Weights of a small transformer language model.
Size: 16 layers, width 160, 2 heads of 64, MLP 640 ReLU, vocabulary 2048, 4.95M parameters.
Architecture: LayerNorm before each block, no position embeddings, biases.
Training: a variant of Muon for these matrices, 8054 steps.
Each number is 128 + 24 x the weight over its row's rms, rounded and kept within 0 to 255. Layers, rows and columns count from 0. The size above them is the row's rms in percent of the matrix's.

# layer 10 attention key, 128x160, rms 0.0814, rows 82-103, columns 0-159
size [122 111 114 121 120 120 116 119 122 114 114 129 103 128 119 133 130 109 120 115 127 117]
[[159 126 109 114 188 119 117 183 135  95 160 114 113 123 171 132  85 109 133 148 149 120  85 106 121 121 115 125  96 160 150 131 145 118 117 140 157 136 115 123 140 138 181 145 102 134 140 160 135 120 149 133 132 115 143  85  98 131 139 160 170 104 139 156 118 145 113 122 117 118 159 129  90 155 163 129 133 118 133 144 127 149 109 123 102 117 121 123 143 155 148 111 143 124  96 119 135 138 135 161 133 180 116  88 140 120 124 126 127 128 110 126 119 108 114 108 142 101 110 121 157 177  66 142 109 104 102  80 181 106 102 186 160 144 108 127 155 151 103 129 118 101 127 132 108 185 144  89 106 148 106 113 124 141 138 121  61 122  83 120]
 [118 122 138 125 136 147 135 177 160 129 115 119 104 126 126 154 156 148 107  93  94 146 110  89 117  85 136 145  80 133 149 135 177 148 123 134 179 153 146 165 109 108 147 117 117 107 134  90 139 146 116 191 143 129 148  90 106 160 134 146 123 158  96 164  80 123  86 142 128 145 155 107 157 118 153  91 142 117 147 131  93  85 117 137 100 146 136 172 132  96 152 154 166 147 158 159 117 124 148 134 126 105 112  93 111 119 115 116 125  77 132 140 134 121 101 119 126 143 135 156 120 128 118 132 159 166 170 124  95 102  99 140 113 103 144 120 123 143 113 136  75 120 118 124 132 163 175 108  86  94 115 115 136 130 108 113 175 132 155 118]
 [136 116 128 107 154 170 138 166 139 150 128 143 101 142 104 176 126 160 132 125 134  93 132 143 124 124 139 158  73 111 139  88 138 145 136 156 120 117 156 103 129 123 153 153 133 115 115  95 138 116 125 144 155  94 110 100 126 113 140 141 126 147 114 118 125 136 142 159 144 128 140 119 102 115 142  99 145 163 118 157 143 175 145 152 106 122 125 109 139 120 108 154 115 140 150  97  89 154 150  62 103 123 136  91 189 109 142 120 113 131 111 107 114 112 150 157 117 144 161 164 164 160 102  79 138 130  62 112 123 125  99 144 113 159 100  79 134 114 107 147 146 128 179 138 145 159 116 127 130 157 100  74 146  86  88 105 139 116 160 156]
 [114 112  73 139 136 136 144 146 147 131 145 123  80 105 134 136 140 136 131 106 106 155 135  87 110 149 157 116 153  97 133 122 107 117 149 130 141 111 160 138 121 109 159 104 105 133 116 132 138  76 148 150 137 127  69 156 129 143 157 133 183 147 120 107 129  90 161 129 124  93 139 117 111 107 117  67 126 134 114 139 121 165 151  83  96 148  87 109  92 138 125 146 177 148 105 156 111 127 104 134 145 153 139 160 116 156 118 174 124 132 128 124 113 110 124 128 137 127 108 121 142 148 146 118 156 171 118 177 108 145 143 118 166  75 150 126 149 138 141 111  93 133 118 121 154 127 119 138 108 120 160  77 121 145 125 125 201  80  86 146]
 [123 108 127 138 100 163 145 121 125 130 126  95  70 111 120 147 135 138 125 134 149 100 156 153 137  90 145 125 101 153 110 158 149 203 134 130 160 147 159 124 111 163 154 141 130 186 181 131  86 148  95 116 105 138 116 129 143  95  71 163 120 139 156 118 105 146 134 111 117  98 128 129 100 141 131 149 145 159 154 145 127 123 135 113 114 142 118 160 119 160  81  93 110 103 141 108 147 144 149 165 168 131 124 144 133 137 121 138 160 111 139 110 144 141 131 153 104  73 138 104 136 169 114 105  94 141  86 133 107 108 142  83 116 115 112 109 173 111  94 110 154 129 134 130 156 142 124 152 112  87 143 145 125 179 128 104 106 125 101  98]
 [135 118 139 140 146 158 155 106 131 126 138 125 145 124 116 165 134 143 117 117 150 124 131 178 155 112  89 118 162 106 120 122 140 140 144 102 149 124 106 144 161 143 131 119 145  69 107 142 199  81 131 139 140 112 146 162 140 100 130 143 127 136 139 116 141 106 140 107 128 125 121 124 135 127 105  81  98 127  85 129 108 136 117 140 140 148 159 122 101 100  99 140  94 122 155 137 141 169 109 176 139 117 151 136 149 127 140  93 102 110 127 103 138 154 147 136  84 111 147 111 141 107 182 107  76  91 127 128 142 108  88  91 160 107 167 127 128 140 155 130  72 148 161  85 164 133 159 108 136  98 154 169 120 145  92  97 148 115 109 180]
 [129 141 141 149  81 115 149 100  97 145  87 159 135 151 111 151 110  87 132  64 101 166  90 117  92 158 135 138 126 140 176 131  96 109 132 141 140 121 102 107 149 134 150  92 130 128 122 125 117 132 145 163 132 117 148 127 108 109 103 149 105 109 115 111 164 115 114 116 146 160 150  86 100 143 142 155 103 124 158 138 148 134 124 109 130 102 103 102 174  92 165 143 147 147 142  94 137 172  89 113 135 120 121 139 134 148 169 163 114 149 128 149 128 106 144 155 105 122 164  95 126  97 160 156 133  72 181 153 122 127 124 130 140 121 131  98 123 129 129 156 166  90 151 156 152 106 128 102  75 134 149 127 111 105 127 140 163  80 152 124]
 [128 104 159  97 125 175 118 125 149  97 112 158 133 131 119 136 125 158 104 132 146  94 131  88 130  95 115  96 158 104 145 101 133 123 128 161  81  87 127 127  87 148 126 189 116 138 138 151 106 101 133 120 173 103 148 135 153 105 177 107 125  91 137 154 134 141 135 114 153 134 124 129 131 101 109 118  84 132 137 131 145 105 156 115 149 138  91 135 163 149 146 145 143 138 141 140 133  94  90 122  87 111 132  91  80 130 151 127 167  98 121 159 165 140 131 131 136 129 113 124 158 173 111 123 157  97 107 124 137  89 118 121  94 140 150 153 135 132 139 118 147 129 142 125 165 111 134 162 158 158  98  98 101  83 145 140 156 135  49 156]
 [116 113 167 117 171 139 101 106 146 112 122 157 132 110 112 115  64 108  92 136 119 143 101 138 110 130 113 106 113 130 117 112 123 110 136 134 167 141 158 126  88 120 126 164 135 150  70 150 132 136 119 135 152  94 164 144 122  98 131 115 146 130 143 122 138 143 133 135 129  90 135 170 138  37 101 149 134 172 138 133 139 120 139 145 175 132 146  69 110  85 114 154 126 137 118 135  91  75 104 144 144 138 136 111 170 133 108  82 142 153 128 167 160 137 142 125 112 133 155 152 140 117 108 137  71 112 139 122  81 126 146 138 153 131 128 152 106 121 112 157 107 139 114 147 129 147  91 149 114 100 139 111 172 126 124 174 138 146 150 106]
 [151 157 123 139 156 116 114 163 139 128 147 125 142 105 149 150 115 148 135  77 113 123 126 108 117 145 140  92 128 121 141 157  80 141 154 114  90 115 117  90 125 145 106 104 113 108 123 129 118 170 122 141 109  87 121 172 114 140  98 143 149 147 130 136 122 127 145 121 120 100 115 148 114 152 111 156 130  89  95 148 115  97 139 135 142 118  85 160 161  95 163 131 120 141 157 168 141 112 184 183 114 120 144 152 141 188 102 131 129 111  85  64 161 153 115 163  98 162 152 126 109  97  93 107 122 134 132 103 142  91 156  95 132 125 141 149 139 108 102 120 159 183 154 177 122 130  95 115 162 131 139 100 121 129 120  96 129 137 120 103]
 [131 125 103 163 170 160 132 128  99 125  83 137  89 143 135 195 125 148 148 131 170 117 105 140 127  94 127 111 171  87 152  94 121 145 136 116 166 132 159 125 111 136 117 165 118 105 119 170 172  96 120  95 108 108  99  97 187 110 127 150 155 137 147 105  88  84 104 128 154 140 116 188  92 131 132 130 125 141 146 161 150 150 134 140 103 109 123 146 104 144 126 107 132 106 123  92 109 124 125 137 113  95 121 153 128 155 163 158 100 144 110 127 148 164 131 113 137  85  93 100 117 154 151 165 116 111 151 101 125 152 126 151 161 131 130 120 147 102 106  94 137 143 106 136 110 128 173 132 138 118 120 159  77 125 137 116  95 136 103 127]
 [116 113 141 141 117 163 115 133 136 139 113 127  76 116 130 124 111 124 125 117 159 122 127  98 118 142 126 151 157 167 162 164 119 127 139 122 146 131 107 134 114 158 110  91 129 184 125 172 127 160 141 140 111  81  94  82 120 147  75 123 122 126  96 116 137 121 135 157 128 121 100 127 110  73 141 128 120  83 139  72 104 113 106 156 109 121 109 104 128 147 152 163 120  86 124 110 141 161 110 115 162  97 162 134 107 128 147 137 106 145 167 150 122  91 103  80 131 142  55 162 152 130 145 159 159 123 112  98 133 123 129 118 139 142 126 130  80 173 151 117 163 122  94 168 107 170  97 117 117 106 145 134 132 158 147 106 118 149 121 125]
 [ 94 144 104 180 123 142 131 137 175 138 162 118 144  96 125  94 138 139 130 124 117 103 127 145 136 132 107 136 164 134 114 116 160 152 133 118  97 118 135 181 159  90 159 131 119 106  85 127 189 135 129 140  94 140 149 137  79 152 145 142 146 108 140 158 135 112  97 138 135 147 143 128 119 123  72 140 109 153 117 153 142 151  97 158 128 123 105 131 121 116 130  70 142 113 131 168 159 113 104 137 105  94 142 169 131 134 103 126 116 139 139 135 102 188 142 136 160 111 152 171 134 139 163 128 144 108 128 135 131 112 111  93 148  89 135 138 145  90 106 147  68 152  76 111  71 147 147 152 132 164 142 110 105 148 103 135 135 126 133 159]
 [129 138 182 107 158 130 118 124 121 142 107  94 127 139 136  98 125 129  82 125 126 131 151 120 114 176 112 111 171 108 141 106 147 131 105 131 115 131  89  86 136 117 107 153  90  94 155 149 146 154 122 160 146  98 155 161 147 138 171 150 135 107 143 128 154 102  91 163 127 113  94 121 116 174 143 123 109 112  91 150 122 126 116 116 131 111 142 141  89 110 129 154 126 112 188 154 148 153 165 137 146 103 121 142 170  93 121 136 113  94 188 121 110 108 166 121 163 167 122 119 166 147 122 128 129  70 104 110 117 101 152 118 111 106  80 119 140 105 128 137 142 134 132 162 114  98 133 144  89 156 106 119 132 183 112 134 116 113 151 165]
 [153 138 126 127 151 149 105  99  74 139 134 148 123  95 122 135 126 142 132 168 140 153 153 109 125 146 132 103 123 124  98 155 122 177 163 167 127 161  80 111 111 122 147 135 143 112 112 123 109 148 128 139 124 171 136 128 124 118 100 107 179 111 132 124 114 147 114  89 125 186 117 145 117  95 150 116 144 101 100 117 180 140  83 101 132 118 101 157 110  69 122  94  93 136 120 111 157  91 169 112  94 134 115 132  97 110 140 121 147 129 108 140 111 142 121 128 101 141  78 166 123 128 159 152 109 141 116 136 115 138 122 135 144 183 141 128 170 142 167 140 175 174 102 149  84 118 133 139 162 131 106 130 115 101 121 128  70 111 112 115]
 [166 108 188 147  47 140 158 115 130 153 143 122 112 130  75 157  96 155 130 121 151 141 104 137 150 156 137 103 154 122 137 163 101 110 163 113 123 127 120 142 152 144 149 125 116 156 118 132 159 129 108 135 162  94 110  96 125 142 115 134 153 111 110 155 136  84 115 132 110 137 114 129 158 132 140  78 115 127  98 146  82 135 134 127 142 138 121  98 122 130  94  95  86 141  92 120 134 129 183 103 169 113 127 153 123 131 132 186 120 111 110 147 131 106 162 152 124 127 112 114 154 127 146 135 139 115  86 136 113  83 140 125 149 110 121 113 129 113  95 141 174 148 137 148 124 147 125 115 141 167 147 112 142 130 127 133  95  97 139  42]
 [ 98 115  92 158 142  82  98 137 160 136 102 130 140 148 101 146  78 150 124 136 100 130 136 151 123 107 136 160 127 131  91 161 139 135 173 110 107 141 140 143 102 161 120 119 162 164 127 144 116 147 131 120 161 139  93 124  88 122 150 164 101 159 165 159 105 156 158 113 134 166  87 162 127 101 156  90 111 143 129  74 141 118 134 108  96 117 157 106 114 114 128 122  93 147  76 120  94 100 137 135 128 150 100 123 122 135 118 121 104 119 131 119 152 145 133 105 132  58 157 117  94 125 144 128 133 136 157 155 120 149 152 149 146 112 152  94 137 148 113 151 171 136 107 141 170 104 164  95 146 154  99  95 124 141  95  86 134 107 142 146]
 [125 131 119  95  70 177 112 133 180 140 117 116 154 118 108 122 109 117 121 108  61 104 141 137  79 119 115  78 159 101 127 114  77 139 156 136 150 133 137 131 100 107 141 162 135 114 135 152  93 146 110 151 127 104 147 121 133 139 128 153 169 135 124 111  97 103 139  94 137  61 126 114 120 110 127 146 143  95 127 175 153 130 145 123 119 171 130 141 127 117 126  98 128 161 139 119 129 128 161 103 147 185 147  82 140  99 121 181 134 153 110  88 131 132 118 149 129 148 156 145 118 150 144 145 133 152 114 131 144 129 144 161 177 111 120 141 120 140 135  69 128 132  72 126 143 108 127 123 111 137 112 148 148  96 101 120 139 117 175 135]
 [ 83 101 136 144  86 112 140 149 118 113 108 124 107 151 125 147 159 135  71 138 123 148 126 163 120 145 145 148 154 104 112 170 104 114 107 120  96 117 134  99 121 116 149 152 127  98  93 138 149 157 140 123  94 125 115 132 137 159 150  75 148  82 108 115 156 135 120 174 133 100 104 109 118 173  83 146 174 186 144 107 111 117 126 146 108 152 106 116 134 169 115 144 165 129 128 152 152 166 147 105 135 166 148  52 124 122 108 112 115  97 144 160 131 120 126 145  99 105 135 149 126  82 153 111 129  88 159 115 142 157 118 152 156 119 154 140 158 149 156 161 126 137 143 155 103 140 137 109 131  91 143 118 120 103 145 110 141 133 166 140]
 [112 103  94  96 128 131 114 136 139 132 126 117 120 155 170 180 129 190 162 106 136  95 135 137 149 132 104 110 123  81 101 152 114 145  80 144 124 101  89 151 167 132 148 118 107 121  82 101 103 146  70 118  89 122 142 130 101  96 103 127  99 145 137 162 132 150 152 117 169 109 109 125 150 146 127 130 139 126 144  92 145 126 142  92 122 154  95 127 181 134 162 140 137 151  86 153 143 132 114 151 115 111 161 145  98 160 129 116 123 101 116 167 168 128 153 152  99 125 114 168 148 148  96 117  90  93 121 149 137 127 140 122 163 167 100 120  81 122 158 114 112 149 144 130  83 153 127 120 133 155 108  96 161 119 138 142 128 118 131 149]
 [120 159 141 138 192 168 134 102  95  89 107 131 124  85 116 121 147 157 123 124 126 127 146 100 171 139 108 118  94 140 171  83  83 135 136 137 153 123 154 133 163 117 119 138 120 118 126 163 161 153 163 114 132 143 128 130 173 114 109 136 125 102 115 175 106 137 119 138 128 113 130 119 137 133 195 127 160 131 141 116 121 155 132 106 128 133 151 148  92 111 159  85 106 109  62  88 154 118 112  96 138 154 134 103 139 112 143 118 170 109 141 145 142 146  96 126  85 112 101 160 166 175 118 151 103 125 100 104 102 136 109 123 135 112 148 136  88 146 158 115  97 143 150 135 119 100 127 149 136 146 105  86 127 112 132 150 104 167  97 151]
 [154 128 121 104 166 115 140 164 169 125 159 160 134 115 138 104 163 145 133  83  79 107 113 165 123  91 117 165 130 187 135 111 171  98 104  96 146 149 147 121 139 127 145 158 129 140 132 152 101  99 140  89 165  97 160 148 149 133 134 118 126  95 131  99  99 134 142 124 137 144 116 157  99 146  88  81 129 121  95 129 116  80 144 167 116 134 129 117  87 151 102 116 162 112 112 128 132 101 120 108 122 116 131 115 148  80 124 142 122 125 131  89 122 106  80 130 120  95 113 108 155 100 167 125 121 160 182 160 146 127 153 144 118  98 114 122 113 106 156 132 105 139 143 146 149 132 129 189 116 114 151 176 101 135 133 148 124 130 163 139]]
# layer 10 attention query, 128x160, rms 0.081, rows 83-103, columns 0-159
size [114 114 118 124 121 114 119 124 110 113 128 103 129 126 138 124 105 119 116 128 128]
[[130 130 136 143 121 158 137 159 121 123 148 147  68 127 124 137 145  93 114  91 134 150 141 125 140 105 122 135 106  99 141 127 149 110 114 123 146 140 137 176 155 121 140 170 113  94 165 130 100 145 146 179 156 107 141 119  76 123 155 141 145 128 122 146  94 130 164 101 104  82 148  95  78 130 148 112 132 102 109 163 126 155 147 147 119 137  97 139 146 114 143 155 164 117 134 121 137 168 106 141 152 113 105  97 147 112  81 110 139 159 127 122 139 126 101 100 118 141 145 176 114 115  65 160 168 154 143 135 168 124 142 152  99 151 141  91  89 166 133 105  95  89  99 119 116 142 172  96 118 100 109 111 120 101 137 111 170 122 139 117]
 [137 156 160 109 129 156 108 145 136 137 140  75 124 147 119 147 139 143  80 129 124  95 152 125 117 123 151 128 109 127 144 154  94 122 163 167 134 151 139 108 180 148 143 122  92  93 120 125 109 145 154 144 146 132 150 154 141 110 160 146 116  71 132 160 158  94  99 126 131  68 167 140 141 101 182 117 140 126 140 143 118 146 129 128 109 128  89 158 104 105 101 124 152 128 136 134 155  93 115 105 144 108 129 154 153 123 132 118 122 141 130 151 136 162 158 134 171 119 131 143 147 141 121 103 122 125  51 120 145 153 104 152 131 106 106 119 157  75  88 129 105 122 172 124 131 131 159  75 114 141 114 113 123  89  87  70 139 114 121 134]
 [113 115 105 128  87 163 171 148 144 115  79 129 135  59 145 151 133 140 126 151 149 117 102 161 107 100 129 116  91 140 111 145 122 113 101  87 133  91 132 122  88  97 187 118 108 114 139 161 155 107 145 170 128 107  77 116 172 118 104  86 124 114 120 156 122 103 133 149 156 135 134 115 171 105 121 133 108 133 154 147 139 131 146 133 140 134 142 115 129 106 143 222 121 109 143 164  90 147 112 151 144 121 114 144 125 150 150 151 142 141 117 129 126 111 125 113 140 135 107 118 126  90 131 108 171 135 155 132 139 126 134 126 150 114 148  73 107  78 119 141 123 151 117 134 142 106 169 103 122 147 129 114  68 130 130 124 156 112  97 145]
 [106 128 123 132  99  93 144 144 130 137 113 118 126 128 138 126 125 134 172 130 154 112 149 166 162 113 117  86 165 118  98 157  88 188 105 140 166 124 107 146 129 179 123 132 120 159 137 136  94 130 124  85 136 128 134 133 146 114 138 101 119 117 143 149  89 127 137 143 149 145 170 139 120 127 125 152 136 133  93 126 130 132 134 135 154 158 150 148 108 127 120  98  89 142 137 122  97 118  98 195 178  87 131 127 133 123  69 144 140 130 177  99 105 161 121 167 148  92 163  66 128 138 148 147 109 133 109 103 114  89 133  88 110 143 123 124 152 116 107  95 137  85 126 143 171 141 136 121 103 129  92 172 117 147 103  88 135 111 114 112]
 [109 156  98 181 134 145 132 110 137  63 129 131 132 101 106 176 105 152 116  96 157 152 118 147 145 101 136 128 118 107  96  98 147 158 135 136 159 146 136 154 155 131 107 116 152 101 168 144 203 107 132 138 124 133 100 145 139 128 138  94 129 106  97 132 121  93 130 129  92  88  72 128 167 147 127 114 115 162 141 152 141  87 146 115 131 115 166 100 165 140 126 110 140 138 113 107 130 123 131 100 118  93 152 142 135 104 114 105  69  87 145 118 125 134 160 147 135  85 121 133 126 151 159 142  80 105 127 115 145 153 117 105 132 147 118 112 152 124 144 133 104 119 124 114 132 133 161 148 105  87 126 132 120 199  96 135 159  97 110 142]
 [146 150 138 127  90 153 129 114 123 142 142 125 124 156 118  86 133 107 151 144 121 188 150 143  96 108 124 147 147 114 132 161 118 100 145 132 134 127 102 107 170 131  90 137  99 135  96 139 116 122 117 163 126 101 136 161 123 141  90 114 119 130 132  69 128 134 113 163 117 145  64 137  96 126 143 101 149 137 134 166 122  86 165  99 109  72 178  88 138 128 128 136 129 154 127 129  99 131 133  74 169 185 168 120 152 142 152 122  94 121 132 155  88 119 133 164 165 165 140 145 121 114 118 123 162 126 144 111  79 125 120 125 157 136 141 125 143 140  80 121 135 110 130 107 121  89 150  77 125 135 101 103 136 131 135 138 133 132 143  81]
 [124 125 119 100 104 189 164 135 114 114 104 147 133 151 178 104 146 152 114 172 146 138 157 110 139 112 156 154 113 121 135  94 125  82 156 145 126  95 163 104 113 147 122 135 120 138 130 116  96  98  84 143 142 136 156  91 140  78 170 114 123 101 108 150 180 136 138 116 122 125 114 129 123 137 128 137 105 155 172 126 149 144 129  89  89 146 156 116 133 141 152  94 169 142 124 118 132  95 119 179  95 149 131  79 104 124 154 117 126 108 115 126 147 151 133 129 136 108  87 145 154 153 123  85 137 103 152 147 129 102 125 114 103 149 134 121 146  95 156 145 122 124 128 134 160  91 120 158 161  88 135 122 136  96 126 118 140 139  49 157]
 [100 124 110 116 145 128 175  94 170  73 136 124 175 118 135 132 112 116  78 168 124 125 135 142 113 142 130 128 119 170 128 117 123 121 151 163 134 136 157 127 126  83  96 144 126 156 109 131 138 137  86 121 190  65 150 148  98 119 129 118 129 121 128 118 149 136 118 144 152  89 123 107 128  66 132 123 116 157 115 112 133 128 151 144 171 131 182  98 126 138  75 153 148 144 114  94 142  90 121 122 156 132  99 119 119 119 149 103 162 145 106 158 164 134 105  96 102 134 170 139 150 114 144 141  79 143 104 148  78 126 139 148 127 127 124 108 144 140 103 156 114 123 104 126 138 161 105 160 137 122 151 122 173  81 105 151 150 125 128 113]
 [116 160 127 146 119 118 123 123 134 146 170 142 151 128 107 152 128 109  76 111 136 115  99 107 126 110 131  96 151 105 185 158 119 117 150 134 162 153  89 123  97 165 113 117 118 102 125 135 135 146 106 149 162 118 164 177 151 159 139 102 101 164  83 115  84 121 124  81 113 148  98 124 151 157 134 143 138 114 139 127 113 113 107  91 140 185 108  98 147 159 166 108 117 108 125 113 126 143 178 153 144 134 136 145 118 154 144 161 113 115 139  99 105 124 131 129 114 175 112  83 114 108  98  94 141 163 118 113 126 138  89 137 126 179 128 150 156  86  88 146 131 140 148 153 155 139 106 120 160  97 106 106 128  94 132  99  88 109 120 136]
 [120 132 126 151 151 155 139 124 139 104  91 118 136 130 125 150 136 138 164 122 150  83 179 133 151 117 113 108 187 117 116 152 145 109 151  75 149 121 137 103 133 151 129  98 131 144 102 127 122  86 155 121 116 168 133 111 146 111 152 115  99 111 114 115 102 124 120 141 213 119  98 132 100 131  95 134 140 140 112 183 125 119 115 114 148 138 151 143 131 130 112 124  99  92 156 130 132 104 112 117 142 148 131 125 111 111 102  92  66 111 162  93 141 138  92  95 109 107 110  95 124 119 139 135 109 125 110 119 117 154 130 134 167 103 188 147 157 106 156  97  88 140 141  81 120 153 181 171 148 123 134 147  90 121 151 111 134 150 106 141]
 [155 144 127 125  77 140  95 112  93 126 117  98  81 105 141 113 119 118 129 118 117 133 164 113 127 162 114 171 165 143 128 114 130 116 140  99 103 126 104 156 134 101 135 157 129 143 117 154 110 102 163 125 154 106 154 128  87 120  93 110 136 127  91 118 127 116  85 151 161 123  74 137 100 119 151 145 139  98 115 133 122 111  89 139 136 176 148 139 110 127 119 166 143 111 108 151 150 154 137 141 116  87 115 136  97 172 120 133 126 149 161 112 106 159 108 116 155 120 106 135 128 139 156 180 188 127 112 115 143  98 119 115 154 120 131 138 111 154 147 157 176 118 119 153 150 111  92 156 124 116 134 172 151 120 146 111 114 181 117  48]
 [134 133 111 192 167 123 131 124 116 109 119 165 141  88 146 155 109 141 138 119 161  72 136 144 138 151 136 127 124 131  96 190 126 120 128 161 106 160 109 126 139 111 143 129 155 103 130 151 154 115 135 134 115 138 117 117  88 131  93  95 153 106  93 161 112  89 150  79 152 167 124 139 194 126  95 127 114 133 139 151 152 125 147 127 131 119 112 128 100 150  92 144 133 105 102 106 147 193 109  95 106 131 110 111 117 124 127 115 138 148 105  98 150 107 109 139 109 132 131 140 150 118 145  98  75 138 139 130 172 153 126 121 116 141  99 110 172 155 120  95 127 153  98  99 127 104  96 135 110 142 114  80 123 163 103 177 159 139 113 147]
 [169 130 155 190 113 121 101 109  94 142 108 121 127 123 141 146 120 157 134 165 138 131 103 129  86 115 110 130 136 142 121 125 109 120 104 174 109 127 108 131 166 160 112  98 149 144 150 122 166 170 148 150 142  97 103 114 114 127 162 140 149 102 144 123 125 123  85 132 146 123 120 153 118 111 148 113  92 154  98 139 133 144  91  98 137 107 139 129 122 172 133 124 173 106 166 103 153 163 132  71 153  89 162 100 194  68 145 134  96 100 123 134 107 148 112 130 139 157 112 135 181 135 110 124 124 110 117 120 100 137 110 119  96 120  82 167 159 117 171 119 153 147  95 142 122 145  99 133 133 132 103 111 141 129 143 120  90 123  98 149]
 [108 134 148 149 128 110 133  93 123 149 143 130 139 134 141 145 140 151 137 121 125 136 125  91 144 139 102  99 151 185 120 127 138 139 158 155 167 110 135  59  90  98 145 141 127 104 119 145 144 138  87 125 140 145 133 120 152  81 108 113 110 134 144 144 133 143 171 118 122 156 101 109 128 152 182  97 136  55 138 145 143 132 133 149 123 137  70 139 139 127 121 124  99  96  84 142 134  89 126 117 103 148 115 142 140 117  87 155 129 146 133 110 127 176 126 115  66 128  98 143 128 162 126 121 125 106  87 126 103 105 134 154 161 157 186 120 118 131 156 128 140 157 145 146 120 120 102 142 180 113 159 104 101 114 124 135  74 168 127 114]
 [152 139 169 118  89 145 141 135 134 181 132 100 129 110 124 108 118 120 140 158 134  99 114 150 138 123 120  87 126 138 161 150 104 100 149 109 131 126  87 118 137 170 173 154 114 155 125 136 157  88 147 151 134  93 110 124 140 134 105 122 152 137 112 145 119 106 168 119 109 122 113 131 124 127 120 119 125 126 109 158 114 127 155 130 172 114 147 127 106 114 118  73  96 107 123 125 167 111 159 116 118  93 109 138 112 139 157 157 109 121 122 121 117 144 193 134 147 123 115  96 144 130 132 172 130  80  93 104  97  92  83  91 120 144  85 119 156 143 115 110 164 188 115 126 132 197 133  94 155 116 150 132 146 158 132 131 104 145 146  67]
 [127 138  72 105 102 132 132 105 146 170 111 122 127 147  89 175 120 100 141 128 121 128 153 126 141 122 115 167 123 138 113 130 146  63 188  92 130 141 124 145 117 142 156 139 182 156 105 161 143 164 126 118 160 100 106 141 152 136 152 160 106 158 120 170  94 139 142 152 102 157 131 152 135 146 130 108 124 149 150 132 137 110 122 109  84 141 153 174 131 133  75  93  71 120 111 143 115 102 124 131 124  98  96 139 105 164  77 124 168 120 158 112 149 132 166 110 113 126 156 154 147 105 121  98 127 125 136 152 122 135 140 137 143 152 153 107 109 148 111 138 148 127 124 135 140 112 144  72 136 159 146 111 133 105  76 106 119  88 137 132]
 [ 98 128 110  96 103 175 160 118 142 139 137 124 150 130 107 137 124 117 148 124 133 100 111 115 116 154 147  99 121 125  93 101 141 111 130 159 185 107 107  82 103 159 159  93 116 170  98 116  71 150 120 114 130 135  99 109 143 115 143 142 151 147  88 103 128 140 113 120 136  80 141 128 111 107 108  80 115 105 115 173 128 107 103 118 149 150 113 122 104 102 123 160 176 103 146 142 148 110  99 118 129 136 112 138 152  82 149 134 148 176 143 147 152 116 145  77 156 103 147 113 128 121 125 128 157 172 142 101 173 143 124 130 140 159  89 108 173 103  92 182 132 116 151 129 117 139 111 116 148 122 126  79 139 151 124 160 113 124 158 107]
 [ 70  95 140 159 107 119 101 132  86 125 128 147 117 105 118 148 144 129 119 152 139  98 108 125  92 164 155  94 161 129 117  96 125  90 118 112 132 123 117 114 185 119 130 140 163 121 115 118 156 161 136 150 119 106  98 131 137 179 100 105 115  94 125 122 172 100  96 119 124 107 133 156 124 150 113 137 162 112 134 131 103 128 166 116  87 125 129 128 124 177 102 160 161 182  92 127 143 164 152 127 131 127 108 122 127  95 115 102 127 136 149 162 168 107 131 121 168 134 102 114 107  88 120 149 102 106 151 138 105 103 169 179 116 129 146 109 135 125 157 136 134 112 169 137 101 171 104 102 132 136 142 136 111  91 125 101 163 149 182 110]
 [105 147 125 101 113 124 120 144 152 157 128 146  81 137 115  69 115 127 105 111 137 121 176 102 111 139 124 118 143 109  86 120 128 112 119 147 133 108 124 131 150 127 136 115  97  94 131 119 134 128  74 141 115 151 113 127  94  64 111  57  89 113 124 149 121 108 124 105 155 148 129  98 194 153 129 132  72 134 127  97 125 144  95 104 154 159 123 157 177 163 132 112 122 159  98 150 138 112 123 106 102 145 139  95  94 140 158 131 156  97 144 143 123 146 166 128 128 152 159 153 153 130 116 153 115 110 122 112 123 149 118 104 137 185 130 146  90 103 127 161  86 141 179 135 134 134 144 139 158 147 125 107 137 129 116  93 154  96 120 118]
 [111 173 111 115 183 101 149 133 102 111 123 107 124 134 123  98 143  91 109 144 147 119 109 138 140  99 158 104 173 131 143  81 134 138 138 168  99 120 124 127 106  82 105 150  83 105 115 120 130 107 165 169 140 126 144 106 194 104 138 137 140 140 124 165 125 132 125 110 137 124 142 157 135 145 121 120 145 140 124  97 121 104 109 143 128 163 135 100 100 110 133 122 114  87  93 107 130 118 127 122 122 137 124  86 111  59 122 136 141 147 151 162 139 175 138  90 130 163 128 141 131 199 120 160 116 106 123 139 105 136 144 111 174 108 156 173 136 116 199 124  89 124 144 144 135 150 150 139 135 128 135  72 133 110 113 120 125 151 124 136]
 [135 125  81 110 168 144 100 132  91 132 122 128 108 119 123 145 139 128 127 121 107 113 107 144 129  79 154 122 127  84 105 110 134 130  91 117 131 156 143 127 141 138 121 130 157 153 141 142 138 110 131 116 161 132 121 124 147 130 104 121 119 145 176 115 105 148 130 157 129 126 125 136 137  93 115 166 102 108 163 125 135 165 135 156 144 153 146 111  89 183 121 129 145  84 138 142 134  94 162 109 101 135 165 142 186 120 137 117 147 179 108 141 138  96  82  99 139  66 117 134 107 148 122  99 125 118 152 175 145 133 145 183 101 121 108 106 115 168 123 104 104 141 102  71 175 157 107 157 125 116 141 156 108 130 105 148 151  70 102 118]]